Each number is 128 + 32 x the weight over the matrix's rms, rounded and kept within 0 to 255. Layers, rows and columns count from 0. Numbers have three digits each.

# gate: layer 2 MLP gate, 512x128, rms 0.103, rows 477-511, columns 0-127
# up: layer 2 MLP up, 512x128, rms 0.0986, rows 477-511, columns 0-127
# down: layer 2 MLP down (transposed), 512x128, rms 0.0235, rows 477-511, columns 0-127
gate477:129126126127133132124131126125129134132129132125130128132127125128129130130130129131131125133134130127129128125128130125129123123126127129129125127126125128144125133132132128133125125126133132131129127128132128127126129127128135127132131132128126123128128128125128131129124124131132124134131125129127132125128127124134127133127125123125128124132125126125126133130133129124128129125129
up477:130130130126135132126126126121130133131122131127135122132127125126125125130134120127129127133132134129129126124127127126129126118120125132127128128125126128134129128133131131129127125125131132125123129131134121127130122127126132131127134135127127123127126126119126133129128122126135127128131124126126129123127122123132131128125128127131130122137128125127123131128128135127126128123129
down477:131130130132126131132131132127130127127133122132126129118132127128130125124130128125128124123124135129132129129127128128128131130127129127119124126135127129122128129128120130129124130127127126124128130130129126124131126126124131128131125128127132124125130133130128134126132125126121130132126133129131127130134129133128127126132132127133125133129130135125128133133128129129134126130128
gate478:160156118139204152166112083071095064249140139152222087166111057141160173216200121118044145191154119168150135125087174136123162133122193140087153076194152121136160150124127105197206175155088111094063127091162156067114161108110062102110166106099104085106190218066159131109173062107136245089110150037203125116085130157218191064148150151142176004178072151135121153155045071132123110075077
up478:148113108086108163114128146210165163079119136122053188119174146136051124095117146139199140130085140095168094146185112140150095102141059089149080147154151119087121115150147097084027054137079234176135078184106079142114083149157177213144043132113169097087110096214089160153025226112079053181122181185100182076114123118074177182107130110125122151051145113161137049107151199068142127136159
down478:100152106113158097142201176111081117096160162150048129114057081075069180131130175123189121100097162136104130064078122037049064106100080044177129124177162177066112138141137214115119139117131134166127165160118176075093159108047077112237208151178164138167139200139137061255093146110149181082116231208178141134078125172147158064115121088114134149163136114226083143163112167130134185114129
gate479:128130127128123126131124122116138131128121132131135131125129123128124129118129132121134126120134128113118121123129139124118127123138126126131128128122123127121145133123139130128122119129137121137118117121137129133132132123123132120129131130125130136128140135129124125132131123122121121122125121120130129133138124123128136133119127122131124127126123134125127124130120134134133126147129
up479:129120122122120121132132135134124136125126114120142144132128129119123124135134131123119120124123125137127123133126118127126134126133133127134123135141138133126123119133133129128142130127123125124148128130121118125127132134127123129135122118134115121126128135130132119123127131124131117132136143134126124122109131123135125128130131120118138125129132135126127140128130115124132118135136
down479:137136125136128130136125113126134128126121134129132128127137122134134131122137125119125134116131134126131134129127133123125125123136127118125122129120138129128132134130138127129121115122144133135122121126129140126138128127122127124126130129129130132131139123137123131132129134121124128126126129134133126131132132131116136137129117129124128135132136138131124109116116133124129121128137
gate480:097213114081124147073119097096119131059099116095129155111115112128173129139174105121081105151144166147163148255145047114142169130135134132191117147123107082183096172090238174013120076118172175114200186098176202057097065108116126092158192178155159165155144154139197107167100166165173056163124128080180114122123140139121160162134152109145078136114084151065174101128229250048140156117101
up480:120065169103175169176105083146100151208157195148132095145103122110079116110151100167172123146066080144169120037049157143150131110152111102095137113161126173130144092132121120176108164125109113115106102151082117147172168134084146129146062098120112107128106090157082153056182080170089150035090096090111190201109185110088092120106082152143123092142144148138157217163072107207147099146171
down480:148115147105193114179143128125148161105136177151124116084164134130159123160200147105094146127165052204155218046116140127145182113105162109098114081127187161173116134163127109074145107074171152091045128189119166141153178072090161103133115141232160064146172147153101140155195144217101137082113080245122138129134156208129140120127119163165103106141139116115104142172160129229107120153163
gate481:158146091130138176088077177143000146192199143121070177148116057121171165145117093155154132204156059158146137085176085089127120128188096156132064050132128152136176136127145122096094070172133104085130117129110107088140158154113091109170149157062112099120071085135105107139130146141146102137176158143081160122124074107187107074091137144125124147165176166105109097160092025139082087139055
up481:142095157174110166129127128103218133073141122087162080165106151196155108099120158092079197116134220129077048169071243176133151108110156104024203175097109156160181126138196191086213074121100160185164159136137171141127111156100173126120083147099194184066148150062145121123075179125037128114134146062113089169162086142172153148147166116066123153107124110093164078181099151099120134150115
down481:116124215062132121152169042123137178089155119111165123072251140140172135143130142096145154133098190090124058141142156194151081068149198082103180173102142158204201160091146165165159040159081174137128150141171179101203095096164148101114127121118191189154188160062129145184152142152069134051132086133167120108155098149114131132095158070101155160126164115148188116067164185133136137140130
gate482:150115093139143108084157154156097154115143182120118162153164136145142185176145143125124089129103176180148088121123153098114174161119165164100104119132131083139113212086105139171142099099181101102102100086107168083148142101122092121146154144126101122175116124141096114154147136121119151160156104184191103159076132124086094137081145097133114165161077093092085106038200108163100159127110
up482:111148161117132155151129116095127095113120081149116095133098124113095084100132118150143188149155100102126185110144100157126120112141099123172135144131129171100117048136131109100103145168096165164166177144208094153130095157134138120128103129119165128130152152116138128110128087161144128109137121072081146098159125124138178124159094150117128079112172118146169160239068151123149112114157
down482:171153105117113178074102107139091174149177146169076109149163089122105078183177137128165095111188152144141141133170113146085052111108202063114155137114158127158123145072124097181155092122156090114118138126115106121122172105106038077175133095128086098146143155152126107150188113120118140120218179201081147143107137192089115147127167101137085115112128121093086098105165121096074114119108
gate483:123131129122130123120127133133126129133125124125130132126135130126123123124125120124139125125123135135120131128124121126127126129127132126131132123126131120131120123137130125129118127132123122134124121127126131123131118135127132123128127122129119135122130115137130130133131127121128127127128135125127126128128127127129125129128133120125123129129125126123132129120120123130129130131124
up483:133125120136120131124132123134130125122134124130130136129130124128131128125139122127129126130130123135133128135128132127130127131129130135129126126131130132132133126130126124130132127132128133129125130136128129127131126128115123132132130124130138127128127135135122130131128125133130136126125126126128135131134127128129130119130128132127127131129129139137123125134127131133131132130122
down483:127127127132130127128133126135121122132128122124128123135116124124132129125124116125123120132127127127131130134131131126125133117134124130134127123133113129124128131130130129132126128127128127129124122133121124128129130123126129133120130124138130126119128128138128126131127130128132129123131138126122131126131127128128126124128124132129126129128125132134127130129121121127129131129124
gate484:217108191091179118075072148181154124047100149103104107127106147174117119142107121110104102133140151143158129119164135167148087163132166165094169175135144102133089150184139102188174093099129085139147106132091113114103163098106126112150125150192138191124213198128120125163129189082173148121114116145107098131129100086195143129107128133175132098157122160134178170114106173133189169153099
up484:171060154099142071065163146142176112082142082091101148106087134134161054170129125157141094145129153104102118110117096081139081142138180160100177089097158087187095114207165117120101100135131120206111091106182111119065137083221136103144128075149081150146164184150096053130147161136134127188107120120130171110147118024094134110130107133108140147152086147104148113075103194106133164129123
down484:147163098126121122101124162183098133061154171107149087095115143156131109090137154208097065118128155151135110143158070153084099165192136226119181166118168115167143153146059110137183138069149099054129138111130119099145119120208180121100158080088113085110093142106086133087130159092149129142137127216211058134082121127102107102159139151156090066135150165097148177158092148116133181146145
gate485:123107119053224131112088084112224081172163195188065140193189193189187139139146135150089085128091091197181171201127142113220115078104078105156217131108160181114122000172146121186043156167113130091103122255104182154156162078189104184000040119225102146066089152127113153087178144085167159157096147095139187126119125140173170128073118144101151108094131161111125079039140193174143111150061
up485:151165092130174181207032189110104000225195144224176121139162061160127180096178089144084147106097023127091181255099120219136101117093111102112183075169102201083128078134182108235139146104217177112091215235074239106153193107115129038087062108113106055107149172104123153087093161112129153220070048116123202042186232186174147131100156252091210136177129091166191151152104174185147059205074
down485:141086054015146165104134101153132090164091153104018207120207121122090107050066115165179121193038114099093120115104142046198080110174100070133162122117111062146071078129142060169069096105170090149129082135118070067207103120113144192031135202129173115058173180248102076113079164058152096154171036161102112066171135107121167091164145100135090223003083186124114145113198206115116087150128
gate486:129062125170181202142169145134131156162147119190129112125215127093055154098091056138187177119077072094180157153098124149103142139101115133112153062096182118068132082195139081052144110084135122103044113177051122075127162109133083170118149113094085113073148032167171157146100182119147228068150112156114132106139133079093187206096129142165134146173152064131120133107072146176085098118105
up486:108162164047104118158103053105186120098097148125171109116100130151135133190159105226177179107175099108112172145088139107101112085160105058106135160124055187164152180102149123127067137089129125157086152132181152123180140147096126125139118126136092098175064105094110111180054116173070053209203140091225123061133154077168100139136109142112131080165146216149161105111131177114147123155215
down486:088113074105152215153104143186182207130098179151120082077255135084057103134177163113152103107085119088229117181148100093153139149089143118122124142106173184137146079109102185075088150044160082140104121106070131135126068122196102212208127183130148149087099099115129130144124186090131147113114127167109115148158154130117153089102101142159120122195107157162156114131204198174147181150114
gate487:115047124078153198142135129081116101126142106139170205127137074150107185176211120058159145170087125143106120144128164172099094133119106168081133132145187165161175147126135088170162097106140179092119168089151137152055164081082124136135156098100116109122173180128185119205088080127099131128107077128166133117123136110151129139132163199101139165180160159080118160194105167150159088165100
up487:095150068191133090157100123106124122163209077173135149112157108160121188121126112092131105139181102090073107105152154126115169088072119126144102098095171145122175129142120135069154142126097097154127156117126139123129078133194157155139133098168182054150173086095107083085159164132094183211137163150122122115065066153114098134109120118163146133101119140110104134123113132098058140107103
down487:109083092100140121099110176120094118135099224204107202064114087176077157132132108132105117135083078129106110095146143119095128115182146115115083102126185103129169131093180127189102120152167173094125221152103116148103158101144165076104116162120158133096119160177162131158109110128109162187119142162093094053043132085134114106159055091123140112084170116134159178163115103144123087142091
gate488:118094105060140139108114181127111174145133083052194057111174067111150082141106196133109165150102121138124118061142134137106113077171172182142126165108116032181099102118053183208109113060139158077097134146191105095130168128119054096174184074157136107170170185060079071121138060120199081156098133137092129123144172150222101154136093122159034107163136075154119176157113110108168158151123
up488:154189135174099158160129053053150085157107138176105136134072169146151180093108070056164094165121106115127165180115128196154140176123101134083194135135111169097192108126189111128121087093102075176059111126156100177068076152052197186099102183109079084114113122150130182158156161138071124039161180125176162160069056131104065096074210067143193119089193171110135034099132108093115114112138
down488:196167100146144107164133140137085107156121109063094152127151177141137163153074128155143096130105108097097105169072139177169087130069056067141110131129102126213171150091121119112141167228088143182109165190105169038140128071168183116119146163120134139131248122159162243108193154106111127077131067034168124140169109063164148205168115174200173146141106148168063053204142148078124078112072
gate489:050069133151121188155105081060143204088121116111125066137093116112186148117068190117169065157118077077145144140148138151110190222168202072197083099112080091161125154191144160059175101099179173135099107198153252146133179117126168090141050086156129173123122123145172150178113155092170107218128132198116141157135070115171187162157000158174080119147042123176151162139147142084099058182142
up489:088186125136155157128101108130169057191153095085141125132167115177192130062135141100072109167121156122126165150099147166157056140072101127100112214143132142043185091108121078112106084056057104067060111111095090131162139115033078141122148157105052092148163126105120141115127093146123134063070123058164139109076106172094018131061148145110180122163124177062094095149099128176185091092118
down489:137064120164130080141107138116122137099143073158104134103169205107135119148099095133115130157088128125121109048168087025168067160146184171086164201030106158211089102163089131108042119101089149196146255208138144091108117121088124191102178188134135169152102118168129127039130097220074119121196138134166142152059117095152136079113071115202114097125133143157167127045160085044109116121101
gate490:121119156086177185153064211066155079177205141158098095152172164166170082101159136128134173074116041091091119156083151136199226097163158143119146155085097159131097164208174095118108147129195207105169132118130160123130103000120179034236209158185051174081154145154100153124114114106142163168218189019169243079095179177077098147132056148081141104085085096123171091089090210137172081104116
up490:167116169040199086124196121157140103115107179098073151157142145023126087120129083174169140142139169119112201120088128119127095089078096133122165164123208126109137058149184095028076116176148085168140162138002072155120169086135091052116104090151087208106036161120107103127241116084153179173113065078214199068131207091051144154179070174108196166162177136109187101018101204109078070133149
down490:158123087121125131139030133146191095101167096042062168158145098141142175096135129113190136147109072101112154255083110158242148134173088134083115162143076076131104100158146109138135139138185116156158143135103101055138148104126124089161172240173131130132160072122224031170106133126077080189146096070110173132226125155161124110130160114164157162186167098100114141144056118149165134144144
gate491:130080094093223081128111124147154176182131111154070080101122092152100197191164078117209181074188075092128193082105123074122144106065033160173119074188118120083054116173071163093176043135201035079157108184085130121132077103175181146110067075109144082184155139125139103091123153084113153099162207159097124065086117175136158081108054148172077160140083145130162217115137085097134172109105
up491:135115096147168124154115152170186125155122144140056141138090092113105119140117134168173113111137128153150136165162127127088168113161086180122126103160105115098124122110067131154123139096102104140158135150118136110110101137123170134129122100144177059150110158139081081157068090123107189128091154086099118078050116174154147121080114112133187092139137151121137150091109113138124093165153
down491:137157187147087175151136207168099087124183088082103146136071185099086098099081166167083091106164187156137102200180162163081162190161154099057173146116093102222142149078145112162106195108102165111118074149141109119135122071106145148061154125176115127097128169142130127169109088134067131104120103120090097122137143047139149155072115133114140085137176128107078083155074157120125101162126
gate492:171166112149137125177105142186134133185150099164061112174136176104162139116099081173113119124077047175156146142197160145110097093129165145200117079134138165114093124133118091110093144117119161153128131073112092158073123083139135098132132140058118095098102115170120108144113085165090142115119072166071154189141213101133079137091120126151160120162103135185158204142134120177101106120179
up492:140080058095083119097138145033128085122140106125187115170102120132104111164137122177139144164151158137132117128147156111156167163117088112037149205127152075199169153144151187182178135111111127123098161130177153068108119201117161137082164142172088159181199168089162153071104157130150107185085185054217145041133077116145135132174128123137093184115106125082129108126161136081162129120082
down492:130113172166182086123102027126154203099112100135140162065203095134156137147137134169169135066060165108136118135116133095160183180149134177100155118091127086168116073118163128125129117144077109099105168130040124142105155080068073149100028119114141198059128159049136127118107114069150178175150139167131189121114121095142148135120097183103166076222116149122069169097145085104144104126130
gate493:190071200138135123091121119148080137098050136065171138103221105118109110132185092162103130204091149200125058087152071144092198095174060150083123135118150059124121162108165159107094095149158136098139147157160124106122099145134082126082159125157133112132068121163131096158099128144120128155135103131036188166157148203072111188080157135064104196092081142200103125110175161089152113099180
up493:173063186128167123120064112161127121115082159091167143114194083105085128124185128206092132165130140171144082115166126111087177102206097144051119151129137131090108144137182115122126106111135159072107173130138138158086102124149166193098181096147138125134055087159156079154082079185083123114138150116065172190156121163118066163115171165088126148092094140217067139154168130108142056115115
down493:146106078114084152116137111126227194152192110137139117195039102134094146092103137142127090090181121156088149138201109135150187121147090176109125099146062081088134157072181115147154103090192132172121065197178098133182202121115170115029147181123106092149171163140115125091155126166099130192106118046213089123184143113142070130131160096163145131151056151120217058133085152167130118115105
gate494:127099137126135093129123134084197133115077090099137169156101182094122098103150117222180176118132142123108148142093151106155157189157181106113153134154114081194129109096171167173136188094065184198110118130029100165132110149077195152060188122113158164156125222179134084102075146150084113156142132141137166162114139093204129121131065105192096133064107084118136134157128089027139058182128
up494:114080126104124148087124109077156139119092103080124102155101185107113115124163140148184174080160161152133174167106165096117132152138102132124087114165057076156084112134178143173092179082080182154108137139055113145125143128076219163059162170161133151132132184186126112095097140160103126094140163123110194154120139141200165116127045095166164118113137054146085119073123108081095044177109
down494:105192156162106182152097095155125068182130207176068159076113068148135141183124100098069042074129220100162125126234153112079153108118156134134134177119165103086143139161105099075076095180108113109150136114185127114133165092189085144181020111130138091179163108165138155159126181180120180128117097093128126153193083132068120120103122130088138078138128138138081144153150180188099162050170
gate495:132130131128125136128134120115124128128124122135120135126135126127127133135122139133127123127125133132125121133120129131126127125129133132127138126129122128127132126127126123131128132126126123129127130119140127127126127125127127129134131123131140123125124130127119131134125134125130127129112131128130125126124124133123124126123125132128126132125130130133130130137123122131129128128128
up495:127131125129128136127133131118124127120130121132124129129142129130124129135124131131130124124123131135129124140123131132131130131133136131129138125132128130126126123125133124132129129131131120128125129121141126123123127124130122130134130129129134124124121132127126122129129125130129131126112131132125128129130125124121124122124127129132128134129130127125130129142129122127130124127130
down495:133132130136125131136131122127128127120121128121130130133133125127124129130128130128130118119131123127126133132123137123129131133138126128125127128131133128122129129132124125123131131128134125129131137120142124135130131131126129122128128122131139121133128128129125132125116143125125125125117120136125129126133128127132126125129128128124127132126131120135129133132133128126126127131140
gate496:100111025169163082176030120104124150093217149168190137127135104201104072114138081157085116115131163139221177108095151109177118070086233089095131106131073104137078156073073106105106220145158141127060190163082159110082132199123143107134121123123141184078109121102193132197111128116104130060056211141145161115153078154180102116103095154093115087080150144159249040035152176216175205043133
up496:206179149133116127080196158152202188128097162044042165102179116031163114184099172154170121111154121113083073148124130127128156112119062129107093151106127161140133170180156108099147028186089120117183040134077091139191073084144201177168058101072158171142110174133094158095205107072080186166131088081117137109059088126099112129106079091158095154114055172171037091175119114096102154122116
down496:155081156089135117096160144129163135143148161143102185144133127059134158102148191143084144106058086150130131142167053118188194153083049159137096141082080161193170105128098111164121118094000145074117066113072094080076147094130089158129193134149131255111141137115122109102170121091155107190106102116199128227110175158147146052074104020149114164143126145118118125146135148153110157175165
gate497:105131134096110123061142138156148227068173151163150021168182119219202126091121120162139120192120047135166212075159143090057064162144130097141139138077076144014113175179132071171113248030097087101102165084151162134152211113145158134236155087213162193013120140068129122115108137138077143101131085223051155088083148094220169116161177100156082111128137123075148200041162145135133127081169
up497:179094171075107056141144115145158150186116135106115201131031169115121084119124101169131211111165162066137068144139103138156090183131220189176133140183115097108071139088136087116186055133103229133156110122122153133158064149104188097147134213082142100201169108202101064147135182071200043117180150052111077178099155191061054102114136177119120130139057016129064180143095136037059150101100
down497:180150123171094049185065047151039203189134144128128149088157107148130095122152095130140098106117092121134121204122073059139148180184153119061086151078077120110132082086043152077126125055110114060048139084034169109053116175132171151136155184085213149122129153064162187120087169210085147211127101080067137090121205055069152033069122104118120106131155040070149107116186213149090208165081
gate498:117124107152121116125089071082122131085176162145139133150159105074147084143169154129115101150161120193122090155146093187099107171132105133137174062179116131146107125090117141167119111108157147143066116158141144128109093128097139166114114161102152139151075152169157143199079177164125175135126137103143102133164103129103112146111168188176058141127148110185149115092171172118129117102137
up498:161143181099171118127127148138114070133070127123108132107068142210149147098096121096170134155081158066128181131074150103149128091125094112127085172149122135123128146161139146090117128115134106105188159068161101126170150123104128101155126129127081130112173088062140112081189090073120083118161068129112125097119156128175132106168058109118176126134112143062096138154100102109087119160117
down498:147143124171111134091091127117137133141108115103102121117133133055137087188180226110095122114164163201143156127136127128075117182124160111133125165150124153090129064191203137156114147145181148137063154101128139077073112119136087106151124107147105178166073148161150126081166158093122164072086177230084153160129110145132101179106206071166088115177153145110111157155114124149153047120100
gate499:144176092096100077161146081105125113141152122143066142137134098149085088156121128172099160143101131107096114111160136081132129144104139105162113148178203107107057130113131171116113107099124093133129132134145128117083142128119124105137154061129132111096134160193139053123168136091164138141124141121119138175103122112173156129126148136128120108092130101114099168089128115159149169072145
up499:124055163170139164101117180162134184089117102155148128138134164135149141080125119092172097100147104161168148138090100155123144114165086152074145090092062145144180119151126116152155159152112192121128114134114116142180116118138137145117066185143151156152102093064093161130085142154077116137113117144136130092125183153077119123115125125108144124172138146152121104149146122115129067168111
down499:191059157139171135179221185113079097140117089119187138087158146142132161095128136153180144073136055130130186113119151109145088054135117129095108137095043093144162123110141118165156125229110167067166157118064122129077139154083144117118089135158137147143172120120126149090144190180075115085087113168144161104105130146128110111112133140135136071198138145155077102139139089108159078156100
gate500:149100101124197185061141182117103118039131098090102148080136078115176119173196139167154127159119085123160092125132140105178087081157127124129099044097136125167120068104069109078166178149134159115148146137135174120123127130174082047157122095117105075178060183082103070149141071105141119108097107160084099153091221161078122083109082160076054177151039063101162149201193087149178124120134
up500:130192120109111064104105102166101127179115215147120059128121198126078204135021138102196094146105175128144172152142131114078106176031136142036103220147080107130147179059102092163058100115169105151151065166136078096164074105167116251080143230217117102117154045159110163140156162134078114164134140160126138104220114099155156153225189132113142060089143187151203153098104120123101096077089
down500:151149210131097088135136079142092133148097173046122136154112134128113144114090075162100078079045191118058106088100093164079126107151224242132133207120046111097037177142136141141166055128106066162081136157149145149116195088087117188206102157143176168082218064149180252122081169163121130147168171188138177107204087138070121150211158087159175126126141150073127143046139155175117137174116
gate501:097151157178158176162140135096175161078110151069178148168180161043138117106140079128073154180084153216216194205149248051136058130128126088095037192096100102140032138135182077163104163069119143139132110128151193058094170126127084165115182132184129167097185132196148179214163054187236082161093094195225125122122071103143103079123123076176177074119120094089146145060046191103177020138147
up501:168029058108126152153101076099118089162167145192142034112164101174068060145195125121157132123136149041100095067101035164104081094070116171125168110207226100099192148166096162098140022196175163103132081155166105131137085215219185063210075119090109153188139120113187152077090156066030128118185184032043105074176163111143226130125063153130078177154044142139094202165187128128074204026098
down501:113071151146116126148094136088162117127152120170123113158075069125066050148089166129142165071120174080114169058114137204122115147126145106118086098154163132079073096073227113114053090107062158197060229110144078142084062109206075144134132096171050063174155178192148123138086054094053138161116173160137091098038217127101181176178043113097144052134065150148089149235144144144146143242138
gate502:119138124159147119151161051062153110141147099162141146147152001172100126090162106090090161084142145123121067135144126058131118109103102169158061165119135077105109136113076119096114125123111116128119160109099148129151136170135132100121181136122104114157171076173184133099090128076158120152131147159076112129128080143153140101094121102159157154119127154151154082160121112128148112110127
up502:161164108106137151103093197156104127117145193091167115098110195109161128146103181155162099173106114158132155124125144177132127138164134105093189124134109165138142150122173127139099099154117173174125077135154132123143106099113102121133071137161151132109099169117114156174160155144114145156085094112180153099148153157119104159172115156105062143116164096142122139097131178146121186118144
down502:152118145158159167080120133111111162108127176136080088125134163114116129116130150167158126218117106130082137096168126162183108071148155097140132105124129170140117164145125139157114145171057134091177093156140107062098112108103148177094096135181128135123166116153142122175155148141080157157086217123111104092086183124145098101164136164182038166130152124139087153154148172098181134113136
gate503:122126174159107128113172150156152172129165175133139129179139124072171152129088096190139090125102137069039137130131141118116107125089108109197104141072070065133177160132193170182039237104031126046049129115090140174110208079224115164091157176089254177100098237078144104149099154078193111149153073183113168125190153111138186089138063135115131066197110150127219105099138217063106062074034
up503:103148154119095099136136141143226142139223183113161150214115087094132119103126098199175115066147110079071130089187076087093084044077156099126139113154062116078085137057105096188022197093046130105124130128092133105117183132158098136137131112143200144124109137099170111114109175122138082172194080129116139104169160161042157107204126152139117089156174112194179126175165131061081081104047
down503:151059064168080155142093161099138135080209117100110166146169130155115071147066063134131105129192129098190108169114162149166193198172154128166061178091136080066125119084124095122140147056167158176098123052176081095173075074134141042144168139155071148135200081222210185125173119053088102045064159056085147118120092110201140163169172095114134138146088101175099134131180168144132163153138
gate504:137166107026130096066205190164138138181100156077099154173103130180155116232068113135185128114094119151165093164173208117109190157195099074046119190096079149105106123196123116173060138113146080109121069251196192184093118134122074125101111132136159092099093053165096129128111189177145090191171186208133144168071117239175092178083077143113125061133213149128144119053144089097089192096112
up504:116119089052141074098185121120135140114139158101123183152166162217140105169153147126164063109075150136163097137137188135051150155127047075168125152189047135101151102212147111164108110095146071094150074234178121125166113133139116086098102195119153055107093079157096096102132192178151120178185160158137085186123135216093111104029141189081101099172179174182069113020090115082076158098054
down504:109118083183099137145110104115158098149142107008146078085104134120079121127144108054049085124134155105050164152098057114139255073166142186144158108151123100116152193121135179158112134048152122120062044127122117140132122243097173156167078186165104154147091173135113133138064122096077111049132072000169086127154109131181091194159136242134128076121049129092187162098086130145130089153111
gate505:154136135144129113130141142136122127134155142111142139128123127131128158116124153135152148131150113115123117148136135102125145126135118132123151106128147125121129127145119135148121120147109129157117112117155141168127117128139125114130135129110126135133137120103128116117108133128110131139126139137108126126143093115142165105118141118118132123133111126128100128148145113128129136115111
up505:128124137118130118129129143135138138152103135113144152136129125128131120160142122138164130093128128137142135123130115121131129107115122154133120105113154138140140107113116131111139130152123146132138095126108144123134168117156131132160126119113159129120108143104101111130132122128159146114116126108133119143117142110110130143151136154128135148124139159115141128127149111148099132103149
down505:151117121134119138137148137126120108155129143108144133154142124134138104139143132112147114115119142131123133126135103099149123126129133113146110103111149122148121095125111127126119127149112122128147103104138122110148130105102158159145134145130151131112109161141126128120145135148143149124120119097108111130119148124130105130134124123121118128123102129107147134131150130105116129127133
gate506:151118109094144107101082158105107171151092146155117107165184117129125129132112187111136136127151061092177113122143124150116144107144096085123116144158135106156131161184112160116070135120151117136103085134110054125151104110097065224112096161121139136070133131101078122128158144180155170139119188122153079099097214170114174100121192157093133186156188158148106104103123108118127144178128
up506:088130159150081175156141163130147102143176122106138156066097138109126098119171092132085164136122171165105140169064081134128105158114192126121118049127161172104148055069140108071149131080139162121124178122057214127140087122116165001150133119077118132161137091192152144107095111050081125099103106073101153117129095073138096163133069163122124078115082136125137118152139151179135085077197
down506:124049091162164108092159163144103121153130175189151128180151090099143167072082121125122045171127030134212121118162079108118077122150122056148063143151118079127127172132128152129176180109142116081179188120091077088151137117136081126104122142127138123040146146100084102172162097138124152117114231088180144094129175181080152098165157116174091238156149089171150164127120142090094128147123
gate507:141119107205161086160143072083099068139202168212153180124102095179137092144152179140116113149096090136082124051155070149136129139248078100144142151127086124183091181104149105141169075153161108173128110102198078118103120115180162071117160168140091169129077094072149152175101125089074108132144105054118153157166069147119156120160076121075162216136104100066189173109142107054191184093161
up507:062101171107035159051126113153133186106119122091072104126176159122143119158061102140247195138181128142132096152159111128157091182059125151166069077125152118038149156113092139174176148231047118099127106123058179165156198099148112160059093126099160137157121129181095050112087141105202188127042111240066110149056150163111099145086197128150109093119101164198092065146210141128166111093119
down507:155104163097132129077125125153177027134179150211121152145078099149203168111150136135120171109050032020063155129112134139104143087217063048165166106171130128149108132126137110099198180191149132134213109112138163165129157108147153150110125143037128107101123132191086120157021148098100113128170172176224217078126062114112176105130018127086056131155143076147129177124094044127164173114113
gate508:186070189119205096097161091179148113172141125066065098204108094128156169150108074126054077193221103193136173149124111082161151144117115146057090141129059251204058091109132102113101102102169076147196038130058137113188141091105106078101173166141192070133146191073158156188162117162182169245096097097253157170123119130116072217132127074154183137151129146153183132126114096118086119200110
up508:097079166106097173155134117148022159144175181150122185078152089078098102078102148101170131064135154050100118089143036206126140082138137109173126085247179134000158090092102124088150019089157142114092124160111155158112124202194180084138163199071149092158083109149146174105144144186037171145176163093128075118104103176111140102134169080065117116149148099164096132139101054102110186101187
down508:099031057125055057119159115072084139111125091092112108155104100090099044188154146070188137179122219151119141106124052127082112142143057130128166144110128185190185093074162116055134119112129094144119035096213102199146104195116162197063068091132126082121147159117118122136083149123122082094180125117135169183068114151097114143102094174167133093101025069122094092126164159061049183154192
gate509:133115144090156179174094097085085123182129182116125106175159099137093113156136134072050151089110081193154149117162045062109058118134088117158163154121162090167114169066176157103157177099212182109162229158085078034152176144077091134176116137100041083066172073123170182112089087156158196163144145082195145121103198157164152053095047155086164130130175091098160045140153198123208123169206
up509:143157221122255145135128074099094019094150123181168172184087059046016079155169001146018070135096150130201175201100138067127200126056170120076151103105030167085070206113183162110216203090044110102109160106102146093087065163136223136109221212135059120133209184113230147146137209182050110039149091017123005209157140146121117195113188208189179135124206092126165162186071171161111039094121
down509:104154207065177207208061081097147105086154117140164144197127086099056092118187146067102107160125114172168199206088100066096110148059158102070227085114139133116102221069186116134157152090103051126153177134033177146129154085071155105124249187073126098138190158165165178101181159128085156043150175025151075157139216124076138111107115156097183158117135099047124115172085163155196089164152
gate510:099130093136114097134092059117073127121130154162111126088184158113202141095070134149165126131200135127076194114128173180147053172175195082146090133124102038135101145111044125066112154138157066179159138156061115018110072097144157169131109166094070195160080165141151195149084132128160114073114166138074102120116198136137149115076133168091100166081122108103162193135111078158120154111179
up510:193138109141082076165101143148155147106204089104167151108177106117135139152169135132070075134080077094170052109097051091104186103126040170089138113082152149144152135122129106162122115146151176170157074085184161206175246157073108124152173157189099113100231145080103100138145128153066116151183142118163144073198164114136132076146139111135160146146142122104104120116155140091099064136159
down510:114152091149175124143142043146104087177121096110081123217075157177076024171096129113155115111144089156082146129140085155141076105125144156129178163116076150104142088126111145143093154092156106114069117141107126036115080065168148080056067131113112148167090192074135207175107080158173112179160115059137076111118162163141123122198160147115132100141153168166134145083101113130114155055150
gate511:139156097102122168142085138135130162125211080178148106152144113209131114137081066162108125182090198199194141136175118078130096169158123111180166132100118130091176112133135106098072190110115143162120203115106136123129166068099124167086102066149053149079121136112172163156094140077160072168109121129142131129135142119174136165229112156098165031154086060114105078082160157103139125142142
up511:123093154143128106080098142092151139130094099103169178109130123148217153129163148111172112072141074122079093088047189144162122089113119153093033134144137154147114122253120142111099091099080188139104085099185142143091026123107154142097140147136217106170133119141110153127174156089152177052159110085152175119090154195123095140037104099153153135122097148164136136160101139067102197093146
down511:113164167117159107085120081103180104218101066117102151184068140111200141097168126070145093048093094089095123128114139183134096125087127105131097139101121180133076110170072096101126088175074211088090160164089145119090112127105118192136222116123149132131084154101129108120116184144120094138071112169132140148165136169150148109043161096105125174124113162071139140105112209109185170160139